From a checkpoint of a small transformer trained on Wikipedia.
Size: 14 layers, width 96, 3 heads of 32, MLP 384 tanh GELU, 2.34M parameters.
Training: a variant of SOAP for these matrices, 2912 steps.
Each number is 128 + 32 x the weight over its row's rms, rounded and kept within 0 to 255. Layers, rows and columns count from 0. Numbers have three digits each. The size before them is the row's rms in percent of the matrix's.

# q: layer 2 attention query, 96x96, rms 0.141, rows 34-95, columns 0-47
# k: layer 2 attention key, 96x96, rms 0.129, rows 34-95, columns 0-47
# v: layer 2 attention value, 96x96, rms 0.106, rows 32-95, columns 0-47
# o: layer 2 attention output (transposed), 96x96, rms 0.0917, rows 32-95, columns 0-47
# up: layer 2 MLP up, 384x96, rms 0.136, rows 0-2, columns 0-47
# down: layer 2 MLP down (transposed), 384x96, rms 0.115, rows 0-1, columns 0-47
q34 091:127104215129158094162110153102146138122095179108072110134144174145147100140112148137173124110142061128087104126088150141140076061147181122161161
k34 093:172123042193117153141127103134087117112107117139136111148147140142102168091116118131069137119127131147129138109126138119122200145115179194117090
q35 068:134118141117093094115143073088153052179057126132160109087094145138145151136160088179154151161142125211070156159144081099109160143146100122132107
k35 089:138098161120153155143146189098152158139153143131094152067100109114104100116146135102132177113102099093098096177134137139136039101162172154115092
q36 083:119103182186093144124131103153118066172123117105190136142092140112220200148168097201135144131136082170092159130123121152105139166073090154126123
k36 095:077164138107103098140162137084133093143137123139129201094103165127167110072137141156153137156122127120179102163135156229159104078110110082113191
q37 079:130107131145171172131091153140076168163129136171089090163219121113098101115152115178103096168192141165080102125097114164158099065100126088116174
k37 091:102139115174135084114137134148133172093079105105222071069099126127145181125111093107118129077110152154130115107187119079153094084135116132073101
q38 078:055180160178121171114212137124154076110147119113096152136153120119115103140136116138113134069101123110146100092116161160186139115171088160166109
k38 098:179129127105154096138107110172135190133112126138154087144153130148106137109096178082133087142110178166141125121174120088165132116175161144163101
q39 080:121141085070173167153063147113153174082137119110152112103155111162141067160104137139097129128080129117161074126177135118137190172118151096167114
k39 104:124125157084150099070112130055097147136157135194143122126121151121154143088135148086150161143101098104171124105053151167146152211133126092107138
q40 103:094080172142115161090145049127090154116129088105151216144122113081106144161130124112129197144110122157175108162154152137125129099079075123095105
k40 096:146176103141085162147180117123129121132182157136098100155108148138102121155167097099102174152131176100167137085168201144126199166077136152098161
q41 075:103164118125154090101102154106138109123158090192116135124177131140150146150131146174119111092125096079114128098126142167131117159132143177128061
k41 116:167181150153137087175112110122115118116135081086165157161127127084145081114089122116152102134137118139168111159097178184144107119169145103126155
q42 095:124136166160140097141163102164153182126136157097138134137082132121099149154132149139181140156136139178162191159110143130138118116090094110110157
k42 106:073130136141138192112141108137121191108148097107102046084076137165144173162114082132159166136096065161126089105173165105137182142092179110110143
q43 096:079125124163139086120194143126131114123215075114122124186154106122108105158124162134187156085148172178152133092124123102122096156083064144143143
k43 081:085137126112114175069132140138121090115173208133123139134145064117129123099143133159135175161094094118127202116094176129083126147116171164111169
q44 109:103082138112103126151133129152134154127076122164116115127121084142099094131098136189194106102074132150133177118085151078135089096075141107120146
k44 103:115105102107121083147085125109142114108104169108106173191148149072153078124134175097206198105172167170110159100103105106111078101154136154150112
q45 098:131100187096142090139191154168166109145206175151153115133084133135133151130195112178101148142152150136099112076084133109091125100142167097139191
k45 098:075140148103135191150110080143105092123127125111138149117122142165133089088164146126110100160081139152080140179176130106123117044101198123161137
q46 102:169152137161142144147067112102109135115138135118169164134102082120189157146117097142083172136091061097102129107109158109135140113114116138141127
k46 095:154113143154135120135156153096142097080145126129114137145074187151100125078167141080152141158111099162197142123181125084121112063102098139124101
q47 090:135124203119114135167115108063110117132110159103121165158115162105140145119113118165083166074135099121121084114105151176121129169150068112114059
k47 099:110144176144167098150087176153132169103141107101171127135120094151122152127099117104211178076126125145142135214109200106134141166179073101123118
q48 087:137157090126115112128180136164065159096113117113103106117144130111121093084062095134169144144101121135144111178124130134141094083160098149106195
k48 092:136112146137173168098085118134091087157139087085132162105191099129161075125057118138111131139155120095052117157093084163104158140111150145132100
q49 089:136105173131185122087095138169106134126146166146117120142061099114088149142132071131090108096130129120169164102079126117142173140154124133130112
k49 097:098133111115139103123112113113094122129129136119083112211130076159149120102139110156136210073116071134197060167131110102139153121114131115136079
q50 116:161129145129138099088087115096148134069074138125109120106138120097068075123094078065113094147114131186214151131104158131226096138145133145174157
k50 092:149173121138093111127113149193118167167113152110107112162147059115074117105153110133160157114133108153143150147099107115064106104099097131146118
q51 104:037112062112116116152127150115163103126079079126122183161151139123135103116110171139131138140099151140181108114128099124108136121130123095141087
k51 105:180127139113108049163165179137122118106130159198106091132103142054110138085124127121167144154158115163171094129107099090139102177131078144076153
q52 110:081090142132178108088133091138107142179095149145151179121127152146160069129136120121156111128120229113117084124137180088133114124142174111103104
k52 097:127090133096088061127138072125127115117149180162102119183114134099148130185099126151192109122095221014137084139148148064186154142134130125114107
q53 096:141142075150175143179193141073126204123150128133099195110130201102091134128129111156122081153036101141105164124083113145194117106178135140158168
k53 104:189060165104090080177106088158110122111124124085147066142161100088099107116142117128060121109116159095152138155117177107102139100134130084103189
q54 092:135147148100081109115170171095165113144137090131122167120196133128075168141149150152091121150177136164116120125053162113104110114083143180136121
k54 105:089157188142191088104137096071099143133147135148119150147163128097144173092093125145176103165122181100136144090118117141108146124095135115114083
q55 108:157160103130142165098155101145098102147096149135155149094124145135081130096122094138174119165200042134091087117120098093154122125094190190146147
k55 097:132141121134097139138115122081149138163123144139127081130102094102119104160126174092181154072160147108124143111150119115129111114060171147146073
q56 084:145095114120110084122133105108139132118090175111147105109106116177188070131107134177143117128127170108134154172138115129110114191133136147171159
k56 090:128112131098091140136193179148154180074116168122173143092094154121119157123147093058104074115084100119079098118071156091141120131139136124130173
q57 117:124086069112082135113072155162201115096112085146115121120170113162124088109153107084102044066089083131118133134155114139095143115135078179189111
k57 095:162124112115108208148126082129095156057102136173192182073146162157161138154130137160088056159086128110098100096131122098152105140111088154118100
q58 095:086089110190115159092089068156139101131123118137128156100126102139137074127146108165193165112113178107092078122181128045082077117127052102138068
k58 092:125143216167149116089086083139151132175129062113151110095115129134102144144133126116098109141167110113138165079163158139148093134155126121137159
q59 086:099120136095116119131042073037096114053082139151094140080170155169082131147105115095130142174141142153141096144170090073151113186115134113142106
k59 097:139145111131113146148144100112164145194140158116151174127161161118061056125146109139134142068109158154088098114110152102136088133210099103187128
q60 095:110113168090159104174152170120118132099116182131177136099115116149091104196178109125163136132165214155101123106131171114143125118154117067115093
k60 090:129117132144131214137157140086144145100119137131124115166131157130124141182133123131122177145124085138079138087128082110115193122154149083119144
q61 105:172135146186130133168103136151100109107142083163086079186129137122081100108083097089173138102096077104081102119113145125121180142095101056114139
k61 095:160119074105147161093108141151117143115078160128100166044118158125126130130185158134157133084135064128105090099106164172162149122132111108164131
q62 100:150134116089146078098151173061052096131105134141133141113159185143124139109107129206151119148089175134181160118137121147130060133113154105144132
k62 094:131129085136155114143200114103123131180130112089153084178155114044165110158131119115143115095090164102121112121171096126152051132146152150058133
q63 085:073175117105069136073041105148147073108129135104155113135157076106107096122089059097083103135126092140167128136114123121182156080098150108094130
k63 089:167084113079107128132106126135155124136120137124088103122125153161154121145096118154152066169078125118119166144113140055110171077143100119139054
v32 092:139083127131108147124140073095133113090146128138134100101166106114118165083077126147103158135134123156136137176093167031131061165134114126158179
o32 091:102117159072176134135119152118118171159088083189147179130125091183142091165130109143140150153146135143099145178154157209081130133108111096123085
v33 096:115128092128107123150092141154103137154112173199154068143169085115095163111117163146154134133158121164114120102071117065137130166113130178104114
o33 102:173122165111105079172138076111156121114108127102154237093077141090135113105124071145187134116124166117125174144170150159097082128135110083113065
v34 100:125122122119117097073164149108147158094125123161121138127161136122196135116156151087176160181126144131125107101096111161115114078117136073149118
o34 102:131133125111124170167149141111111150096160158125127059095148072141090123169082108158089112118121093093145131111121142164138119120146141173105151
v35 094:103114089164207120143133141132167063136113149132100138097186121086172127116184102147111104113162092050159121113068153089155176117134104082162103
o35 093:144142190115112118088161140207063152111149133110161106093139208131163182110109121098133142095152144159107152184137046153114116169190150094129142
v36 094:093161112119179108132134130150113089082095102136143152106154158154153152135106148118131076146157108121119160137143193133135097181108168163121077
o36 091:192083136065128087107129128160153126120119124069112163107104095107076076113140105138135117101115161172134105109120163176140134078143122087128160
v37 100:147130095136098188110136123129132122187178124133155111124182099123086111127079118084106120140177107179148160144125132125140057160165127110121108
o37 097:150096162112109087125145084118108102116105130120177152136061130114131152117191173159141075115116145162131142149078179194126166077108134098148104
v38 087:104146115172116158168077054098139114080160161144102136153150185161101151137130127162148169188130129131152155175154151171156125155040094167148161
o38 087:110160118128072109145189148180137160097106124181106132150086116180118086125150124123136158135219138118122145137118157128119128062152188147091155
v39 101:160142132137144167139132158172132108101169101120144140113154122185110130128140161191079147184197131082092187160087102133085124165135118147126094
o39 106:129138062056111106158144089132090079134082187104150187188111160070166167106120079108135113138113134109163069120189128100134177143148145166071190
v40 092:119186117079142163115176090163109084084116127117152073182115115130102141170121123175109129082122124116139173095109121116122120118113083159154036
o40 088:143172168185124074106128111111128145128149119102075144115137170099128098134150163055128125185184113106135085092164111104139125142152161087139135
v41 087:130093094163224140115137130155117092220117085152121160148174140123091157121127206196115123114089175140150109129068096146070123086086148134134170
o41 094:099139166081073090156106146104148121114108142096117152114076110096170139133145078120092142096198080094117080145085070139114104146184140177089118
v42 098:148106124142103105125095182094152154121199100167123098167086074068125079107168189128153096135143094126182099107137145193082071111108106155098171
o42 110:155127097124102164101112083145070093118145152135117136108142129195117112130096129157119134130117133136128085168070109154189136094116135196147118
v43 089:089166109152130178153117125173156193148138149124103098152146126123130179119109089136106198099144108082132119138098096094144142085124096139124113
o43 092:084110131140114153114134156099114163125125158128149103157144175105095104129144142116182171156180171165135164104196118165071089154174122123122132
v44 120:122117060163182125165127112119128083065119176103129122090157139173072083103176113202114143157147113117146150094161150123044143156171135160131167
o44 107:153135153111141153091126143118154126172117113117123182109099157097109165104110127082127162105161114127110105180105114194151129090189127153112169
v45 094:113149100125148126171155183155090114140093112104155128115198210158122139134147111154109194147155176078190130121128139204136189128126122146138112
o45 099:128104127128117089148120138103191127059131191126130099157125154117131154073168139077113112103199145105085187108093075144060117142143169137092165
v46 108:131094121117142142100091094162135224133111117120141083099058142126115142132091109141085151139091125121110129108123135097150182173130121082097112
o46 121:097106118163094154141185117075158120071108126154112182167107135114108138203157115112181107104092127211171145116132119086067150126115130157147087
v47 111:212081158094108031114130150115126140157110123132175108138092099130191084129105088123101131107113131141104114142167083145180112159113126137158124
o47 110:086137098150182177089163132143147139119162117096082143100179060127164121174090120157135101099097123128113174120120181092128169166079158138135099
v48 102:092132117128162126143153120157132154082178128096146102091076086117078111105135126193067137114172190157148136088113109061110106133153124196090137
o48 089:162165148165091131119099082096135092197102123128143162122183157136129162133121128058197122152107095102142081096165157117094117115140116112122124
v49 093:090137097125132140211141186139092092141098148170130117157144143173151139091084120101101134078112135127170176123089120148137150043119118115145052
o49 106:180122144150110103101117117134158105076215138090117076092133124120150170141124100117145136169192092144076089092097126127106121175123107148064163
v50 092:120145114126114111141161114098128137022129121143128095151121095096166165123117135144110142093115110137098092091123156054121133132146141137084116
o50 095:101060147104087157112097135123145189152130111107118180080130111153082078167086099081134122155067142155119162171119140181090113125094104077146090
v51 094:107089135089130128113184117127106043197114123106173116141123218129140125106131144083128151129126106135102177158089159180124115084096157102175113
o51 090:174153187099177125118110171115132133114136096110074096163122116137194127100150098154079121100130058125108125133157097135154155170151101129148199
v52 090:122199146123142086219100153155132168129068171136152125114112086143120186167128108137079127116148083131104081161150132075065177125108105141171122
o52 098:070071096107105168104155103085087073141143115120112150134171136092110108111132156114196145126109239088183138110140144127134100146152094118121130
v53 085:045156093161157110127081151120092177113091155134118137089133124156120153154108146142147110162123148125129099157156116180118157171125177169115121
o53 091:154107116090137100155111105142112074055127182100141141081133203131129143086144137084123141105128194156139134103119093094156097053156129079128135
v54 107:128170156118098068116083156103139161191161069155160090128088130159123061113179139149113099132158142085102116126071141149129151139148145122080127
o54 114:167107106128137140185133086136093113112162132154095163142174104142117154130122128140143149113084121116120127159166149099136129106081151168169155
v55 096:118165108099097122127204134124157085126108125100168180086104165174087071074159114102148086117140182162100192079143159165157130184090101135135128
o55 096:157141167202142112125086092162136098085094140135067111150148097114170163140149112155090151114126063080141128168110150134098151140146151102116130
v56 079:090137063121129171101220200131111092054116109118206114156117162107169140156176135165062125172114138112090116138141112150089105112104136138143084
o56 079:138127176106129105128089088184141142135125167097089101105138106091099103101080086032117084147163122080141113126080183174122181164126105148127170
v57 097:134161091164123210129169083096150105076142109122123150116132176167152105147119193165151124154106153118144164139126156134094077142163134143075094
o57 108:127172134156110091130138118172120108124130135145115144127129131110132165120169168093117169199232077126141100127137103133147141065089119151149149
v58 083:127142186137191083109129155083102079112183145111136149195155143130137088135108113094068113113122100127196145147160109109118119127167153166107152
o58 083:161087073121146145098081092152172132110073105157113132067137125125130187097151101110090075097131164149058056148100136170148141158117120087128092
v59 098:113172102117132132157088115165117086116057129106091126135085172145160180197177101095100157095059197098128129149111114146102155091131160112123092
o59 107:119094187084104148094181112085134110111094120109099113139123151077083113118103082062108098113123159142167113121156204113142131206110037097133206
v60 099:119166109114202112120126110182119073117147166137144130062176162114100161074142119096118149127157158120143190081046132144153112092127078181162170
o60 096:180111156134110118109111126099118121167071147086131168149110130134188195112137090148109126133097119099098098158165102133109088168157195087037107
v61 091:086143101169060111153134140151092123090142050112143088075177097159115185161097088163134127104136147118172098120129125122158163137175137133139103
o61 092:125152123069138140130123145136119144079111151117149165201091119108112078103156136073098110160063120147113170164095169157148138077119110115126151
v62 091:115121131169143095164125066102153163116132120161109171112087106120120119090109087118131147104173123147095120176110072078129120131100179164130146
o62 113:074150123069063150134095098108104119138103170119115158157133118165130096154056121184189188111079131171158104126150204162146107086105137129134110
v63 119:075092188173175122127113081097087133146088161147108136126153129130104117168149064094101118091118168103129118146158109130146203167136142094169137
o63 124:079114105094141131126159143155135165129103065147096107168164131166128074092123123172106108093113134108129127122097140092168082079088136140159123
q64 095:174154086090134134142137112108049149116164108142195145133123103144150141127105139143107178126120113164131119137119119106149163163101084101180148
k64 094:123110149113117109137059097141159163150140096097125189171119155089077133089163120120190137156128144127116146147141095129132175086098173147108089
q65 089:124141082185073069124160102101103110187135202088130088172141080121122160190124152141155067136127167161131175117133158138141097085108161151112099
k65 099:078087167191108187207129092167137087142113131124166128152110162113112149128131164141157165093110163124147142140104159143085159138088203110171110
q66 084:185130118143133100068134081052119119159132092135114150096094123181180131106145105089136140097106102108097145129133117150126099121112083132201159
k66 084:113113139065122169144125139117118136149160166091141174174064095151137125145147159117155138107141199118072082070135155169120135157071122121163143
q67 070:087159116137126097200140166199093162139113100107197127129118097157114074118176127182160149149136124115148111170124126161147217141119150145132175
k67 091:091163140130162124126108118096084123149095136215097153110138134090114185111118141098090078137066078122114127153141123035123087101143169189172148
q68 084:052138094153144083090149130141068143167147148114091132167167102114154124151148228114121127168115145140091125096124096145123099098098050158083074
k68 076:155106157107150117100096123136128085111095136127137140138181190139141092127142152112113093157225106134161142120180139127114104102128103155088087
q69 079:129152131121126101140119186171114124149108148144086125127125158098107148174111104156149077089094111119141107099105166092113121107156167116088100
k69 105:125124098188182149154098137139117166113085095132127058128132149165121123180174138119196146144111079118158126151098184172129109135118074104078164
q70 085:102133144056156134174088094059188145132111123079151139080107117158125109064075087094133105106088119137160141141112122115100126137093160156167132
k70 113:129090168024126137096126084130078126135120181124153170105159111076153105096047162166101097140097187167140122135149098100166108176165157112179117
q71 094:141113061151091104132129087102167149122123142099092134197133088129101138128138129131170134156173165117079108107004120123134113151128089126065070
k71 082:116119110139101089128163100095092155205166131132179143136099167104124151140181082117196173134028097128131135152091185154149140116067137092188150
q72 080:139095144176078125133161096150171097081128122176106120155128095184158114149149104109121227123124172047143124092185114144070167183156094085079153
k72 112:162125106169148100138107127155168119080115053197127040145071123195112083178157118137147143142134127102135155132121130139136101107194086093090158
q73 084:108152125122101139087224157155098065111151126110139173176106118109146141202098124200145177127120121189195081146165144162191138171111145121112170
k73 103:090095072120142076089093104168131105054142066141131097197144137138152110161137087135132198103111069125137123112126146178116139140108107097111167
q74 099:142183136156126162177149125091213126071118103129072122103146105147137151076162092152119166088161125071118114155155103096065154176123125077109058
k74 093:151150094126098176133086088150170097182094133109144137147145119112175149173092140163092188060172168118143108095147135147158158168079148133107093
q75 118:135152143096102087130076156139117169106092184207110115155100159078128125167167139107092136130100095140146111091120161157155130133160142139077111
k75 137:107099151176142119121110141144149150091122065108119096092123115208109102147189104149149140136173056099138141134108151162092089106116124104083103
q76 100:127189089129186207110134120109074125161113105185136160129084131175159134216121107090099111144113130181157097130173072111104155081177059149167106
k76 108:101121126157178138132157108131128106151146095156146159092128130110173154159091159042166121097094135122139125095166148156132146128090121107143132
q77 109:202158104131147172140099170150095162111140105082081092153101052123102099197130118115132132105120145074093163119073100054103132085115111126093141
k77 099:159116151080114190125117161113122143090113153143074131158055082153139081123155139118079129124188080138112127109127188098108169097128065125095135
q78 111:104116121156171177148145086090121114124089132102096166181119165168093120102109121152140178130134152161084120090058095086136122105062086117185093
k78 105:105151108122161150102119073113107172132126177144110108163190178076143146083101084093158153110101159181124128087156128110158131139102118134191085
q79 095:149205138128137101138146136143106043098112103152084137078113107078117113117135133119174104092167129178114129111107087093110097176106069166070108
k79 077:097077126112105172153132103095093117141115168108133077099177066102159144142122104154064120149146172167098127085123185100156158120136098195146130
q80 121:144112120132141059163094120112140181108130123159143161091107176100086121149134086093144119118128114125138108137052181130158185110117130094204118
k80 099:122146105166146108123099170102125140117105134140129180070090152073092138211143116139111133121139117173105059128157115167121135079154167126142107
q81 097:188120092131099138132108141096097153074131132176098137143104074156109161109127131151143046088185177180078121158090136162111099132124177135073103
k81 096:197145075121180115124138100132105148162107159147182131154155092129149107133106128174156084096099184107149190155105140145106127132131144162105114
q82 109:168129062128177081165186153069115101163136134145157051109117170098128158101083132178122177121147131121108133127085180119164089125078104132106137
k82 098:102123146108126157144142116095114140182106163164097124097162088144061068107120096186148137088124131105141144128142105063122124044136204103095136
q83 130:124185130156135172141078118124156163130104106115136057158142093158175124105145128121169125051082118094148131129110134170111155182161094055100113
k83 103:163172124102165122171070122081165162134121136124096057132119104169166065132128133132171160063065111127069123143077117123171094137194152128123133
q84 103:144089196150153090174149113130135068082153113107139103155164105115088164161104127159100096111142158148084177109192116183121126120126189131176122
k84 100:122159143181175107159099183119102129091141169152080142146117101090130093170077096116094125158160126161077147097169148115135119099137130158124128
q85 097:136171105154091115135157129158149172141131179098120110112154105095225141121156150130154108150204108134128186102132160097131177092061148128128141
k85 109:133148126143081166138163119136181153099122160186122147125064169172135137104145103185099110125185125158140104139116190140053154111095172162128101
q86 117:107095132104115092089092079137121101040123094193104062130096138173185082127133121081085098138093084104142138097157137175121132114155119070131160
k86 097:147071087148126092065123111083135144112104173164088111087115135151178139118163141097101067113169168093122118126149115182113154072122091143165095
q87 098:135149188056179129103122103118114136109114119156136128165091177166111148153160162116080146167110128165119117100104162185163105099095078149113113
k87 089:151135170121156127110137160157100083169118121125140197091094089110124169129097153114097139153139171144109123091109094108119073128163162172086125
q88 119:098145065157129104150111092147100125073116113168164138129112122156138139108124076104127104138108058099158169134080162189098117101140171124145137
k88 095:168177112108074122152103129092130120122162125168170166124107124167090157063187100098175136146141101160193145118157135128082133151167163126134183
q89 096:131217128165112153090124111096145210162138134174106166111109119118152117106187125136171151112124110146102153142107134102132210059129127144095098
k89 085:099108209172124141107174138100112164155132089169141147135105121176124161151136131124091134107146097113121095153131166126107184094119094117099132
q90 128:164094091115097114125160162136213159074137100120084164121145164125095146198111184154111124118112121127124117140125120122059162114137074082103080
k90 085:136125063182164121080131141081099217110112143111128167149168154112151127124149204107115102114090127076112095150125106212167186145135088144096071
q91 113:165122089126061171149150131103124088071174078187080121151148128165169150100077130082134120128135113104133147145152121148052146101150068152115146
k91 105:103094094101120193104146076113084133155136173133129155141124116070081100144093171104095148135153169131161150062123138085114158136075120121183095
q92 095:128121116113197144101182122145103184207132191137148126144134104097091069097136154130165138142141164111120124106174118084143113102037120163113143
k92 097:124129124097161096122118142111120093166149153158092125181108127117152085101107100151148119097186158163095146102118099105109151060141155129133102
q93 110:095143095093169106105244123159156134135145104098077116075111139180158144110165124152103131074112110122138098146155116123123091147140137106115140
k93 110:096154113120119170074126089180072161172115134098041134076148161115139096111097146148140093135125168138083103131179073078151120167134126121141170
q94 092:127078132101087091154126134131153108160063080110139059150150082112089133155096127204162101093122109095138131183120094153145158123160178090119127
k94 084:113119102129122128148120185134114124117100063091147097166118113120078097123199184117123151191109103095109146110133143177146108106158127118109085
q95 110:075140143168124079106187113110143125163132175125133054165058113101084163117126157154103133084148123099136091145168088171114115129157149098141160
k95 105:130182157164084139123211087125165081102129166138137126157156130159127122118156086118125114122070123058135090149081085119108174181093134062101107
v64 104:137114119108098175116123079139105111147111173078090173158114140061149150091175152169141184148117109080142140116089107102209135126084162085131170
o64 106:139154131128160091139086169111112162121125182181137061099114151153131142124079185136139051114154165114141106139158114175118138106133117114112083
v65 096:195129132203157080045103090122135118149165150082155071090163145144130130138125120113128165121117127139130112077151116090079155139155114126159113
o65 087:137156154045121183144139163160092114080108135156108141121089165112093125113088131149140059059152092128081129232134147165161137137145159152148127
v66 109:105085107146152114108142143156114154111132140141072100126119164084155184129121175103122181068119139098105151072102159096109159142129150102135140
o66 103:142159130134119132178120094115125119158160165116199103163174106179095118104136112133124118133161141168087105169198128159166117141130172146130196
v67 105:134145087166078135045146130086132087098114137133153148185123096123113187123127122120114145140150116126135124110109061105081102172113133133094178
o67 102:100100139106165103167021102125105182121111144148100100073180131151167100106156140128117076110124144116142111119079188089114080109091079098104106
v68 109:141083184073117110147104067087166094100114096156139147117110099192101120107143172106102133117111166165085100082139095157076118107125186113157136
o68 103:097177086152113107092143161141166089154177120142105128097117159113111116165145118128153107100147100138113174178130061082184148113147089157069088
v69 104:136127152112099103110129120149110138142139099116106185182145121165172157146103123190148147175159146158088148129172147091097150175085095178108073
o69 108:078139110180120124142101082134160102118126153102189062165126127089124117128118122091109144076075145113183110108149178169139149126182198066119192
v70 118:151160069107143089136121065055130165102136092177148080125152122169091141059141118143126127124138126102164156108152101136171107105138161161115172
o70 112:096110103136118103117123162198098182136104167125117165140095165083148139166185122172128088116100143124095087120099108060097135110119139170101114
v71 114:078093131167166133132076156122123147125158115154152097107091117151065102107155136146164103135095095159135083172122086143154176157149143152158162
o71 109:110155116160112127172142134148116108155075127133095147185127185116154101160142150095125146174200162163108164080120159064115115116099101124111113
v72 104:110120143085136130177114139165132100176104162103135144089140103113122140129090106175148106129167094088095083130144111111200150088068128119098078
o72 108:151151118127097149092107122110187092108177080117137096137119129144179158121092179104089178160113250095145153121118124157098141147161118131121110
v73 102:129136093065098128142151194118105085087128117139097142126126104088177183164109140153182113122140121154146088129108100062159102124107129143135133
o73 100:115119126136119108135116053109140192129153145166141097169109149118075132046108122145088228135136110089138150100092184169138145154107137157122131
v74 104:123152133161195075136125094132081138058122137098098122132071162089074115141163135104145145119105191113107137088110160139107160090170088137143102
o74 102:157180096121095181154139200138157152129147155167141121147152118205179122142141139155148067141136072139154153149120108146132179148111158154150133
v75 136:146098105170130105137139081100133066141185115173106148149154106115124120063119122151137065138165078105122137097105128099138096191124080117073112
o75 121:101093125053140121090119192052134108123125103139137134110163138147139163149154181106144118115126096146144097170152093103109132069059135110170151
v76 098:126131169063056114169112092123107154071147121139153109084121092084122117152116118119131133108106088121095120168118095113161134089066140067103065
o76 102:146095118130131186076167128074189129132096111141091151157125137165120173078153093124133127131115185118048123066125095117140125148169060185132109
v77 112:114132134095154104102143122111123129147107121107026166121179129148149137118144156089138110147110086124093125114083118150156140160115136093132141
o77 106:179122110147125138140122134072116133096141093177187139089119161101155115106116171137145157140124172138118123137171106090083121138095077144156079
v78 108:105166102147069179172149102173129153139094151058082184081083130091153137126140096106131150168108125115121171108117107090180138121114081101105097
o78 112:201092174162098095132131135098095146132155139152181070132197088113170140126088152123117086098087191099153142116066154173150095130110153122146104
v79 121:117165195108132112152152134132080145134129103118098148152109082143172137143094132115113190156121169196142128127097081144142071127090105135156139
o79 119:128115119154106163093137104134150171103131137110169114142152099132063133128104086124179143119143127055139111136122179178130157141176121105092112
v80 085:112138154125073134123126134166100138095073114083177175114123152055114168167178083148136185127120145125056106142175116134108157154086140156112113
o80 077:110112156118150094160103080140141064192148129118084091153113111145219065091072173154120107154136148108166148125152144148128122150158132110135125
v81 108:146089176089102126150119107148151106147116117084162168115100162150170132129128114174142181095125223112112118080153111113101110119111177206084145
o81 094:130178125140109104170126121157155070161220139106120124180110100102106106149091175116120091133183119107099140159089120161174154137167118086155093
v82 111:140149164114130139129106184169130155128130133083188121132139096133144145123143102111136109130150144138100109171134105117139105141149103184147056
o82 104:176151141148093141122146052058121076165151074136090136136134126108124129129143142121115163096154144147091156121073127133105124148102087093182130
v83 086:112123168164205047111122127139097157184138063123094131130174135146083091128184141127097095123087150124137092103091096136115162118097176146203134
o83 084:161133125102128212127158176117131083133090118141113129172144151116137127162097150116162166203164139166143111134209178167149167115162093099113112
v84 102:122142082143162141177131114109167103095132135104177112100134121150151064131114127139159118149190147099166144111112153137139150180126102118044088
o84 093:083120152164129159115127148154146120101133092117108121139132068114131157159162149156096113149094152139137151094150109088079117061116154122168150
v85 094:162112126080110183170131160132120123092107127119140186162088149120149140122072100107190143130131178112159144180099122111125108149097123184096230
o85 099:111134109161146052167098129165144139160178114111152101160133120098145137111170115135136140129166070060084179096139137187146127147142146056115077
v86 103:138078110058082129151063117114148116122093089172172134133076139124115184101086172172098130180080128176162143175117193117172077197097135145127116
o86 100:087091111167138109138197107101116109152194078068111135153179153149114086138147100133155187074215164083093143107116086094097140072076132145117141
v87 124:183091116121147101111093103140166083147088110122165128080142178073128139120089106116172144077045080140169109099153105117177142123171193100111178
o87 112:070130073093112150176144132127092120106131198098142116190091103161192180143129156174102147131239161104083150159099135084088101115087083184108079
v88 108:083116140123150094157181136131131129116149145085122201208139136115066089099157139082160108157124175150098111179119146165107149130167144148134126
o88 099:135167165171112126076090122129141120138149126155115081099119131105136094198121117157152173158127090127182190150156113183111144157119150100118112
v89 100:099121127154192145120140096074128164093138124113086083118122127084154142153177184093117129162131121102075117093085126086139165131160100152136173
o89 099:149130171140094116132109172140124189093132123159141134115102122147060148123069118212137125093081109141149189148138100183138137123107196111146124
v90 114:140111140093149070161137146124136126164132113101137138160087158059183108113113101129173144127102133140110135179118093064135172119093118173053097
o90 111:179073112099031161167082088114148096135127125110164106182158118143129137152096146133086121148159132052187122141112096163163114178101145054156183
v91 108:146127102134136135163068110141091158118127109073121190115141126152123111129135119132086125119139172152102114177121085127158179135076141159162067
o91 106:120134138183128117114171156180176089162143089126160057151133157129126086120165180126135156109127131102149165115140155125137128118141126105148168
v92 103:156166170085109085091129156107171132115133120150164098126092112088132170121099127074162127117105131104167124060190033102134056116102110162151158
o92 097:100033127091113090144138151133139173174123124159090194142143147098102082110110086200139149093156127104088121132045156134129124145105135140109090
v93 104:098142175161102169160127129118167118141118145135151179127160133140117106104109115135146149124127131173152155149198141144089142097166177137122186
o93 101:076104140108125112066125155153119123158137208151133104065097085094152085160121151115133127147101126126137171149144104135120085125161153060115152
v94 113:038193134085102106101134148102166121144099090152149165123155087121127139120114100150080176131085100113164130186119100107132134129173132124141100
o94 120:168116105124172127135160115108130186148180155086086124107087140097080077119096108141168166092135175134122139086101164136086093138109114141167152
v95 100:142127120105093136132135181160172120136158166176171113133170162136121152165136147117092123114101177142112101134142111144150099061156153142139050
o95 099:120152086123132140120144116126116120110113139093104151085113063145066128139118103153136161108154121131105142138124146153192153147128097193119212
up0 105:114169099149068093139191127144078109141132166119131141128060088132149170092131104088127114111076110143101112088114177182171120146177108119092114
down0 092:112118174072138119166123220143131151065090130101159086179167125153162158116159107142078049091178158100125074164113097081065159141123094151131139
up1 095:117141183137096128106103116145134110107114121118139130195115131098122155096097047143108138048143070125108138160161103168110132193132135154079116
down1 086:163131078114136152141138134098078202149163154153061098124143090171156109081141154122143090196145148149150123143121137156155113095149058096121134
up2 103:135134151129119104113084094094173111130138051160147069154149062106147133139114132170183188123044129073165115092104112135097130104097165128171165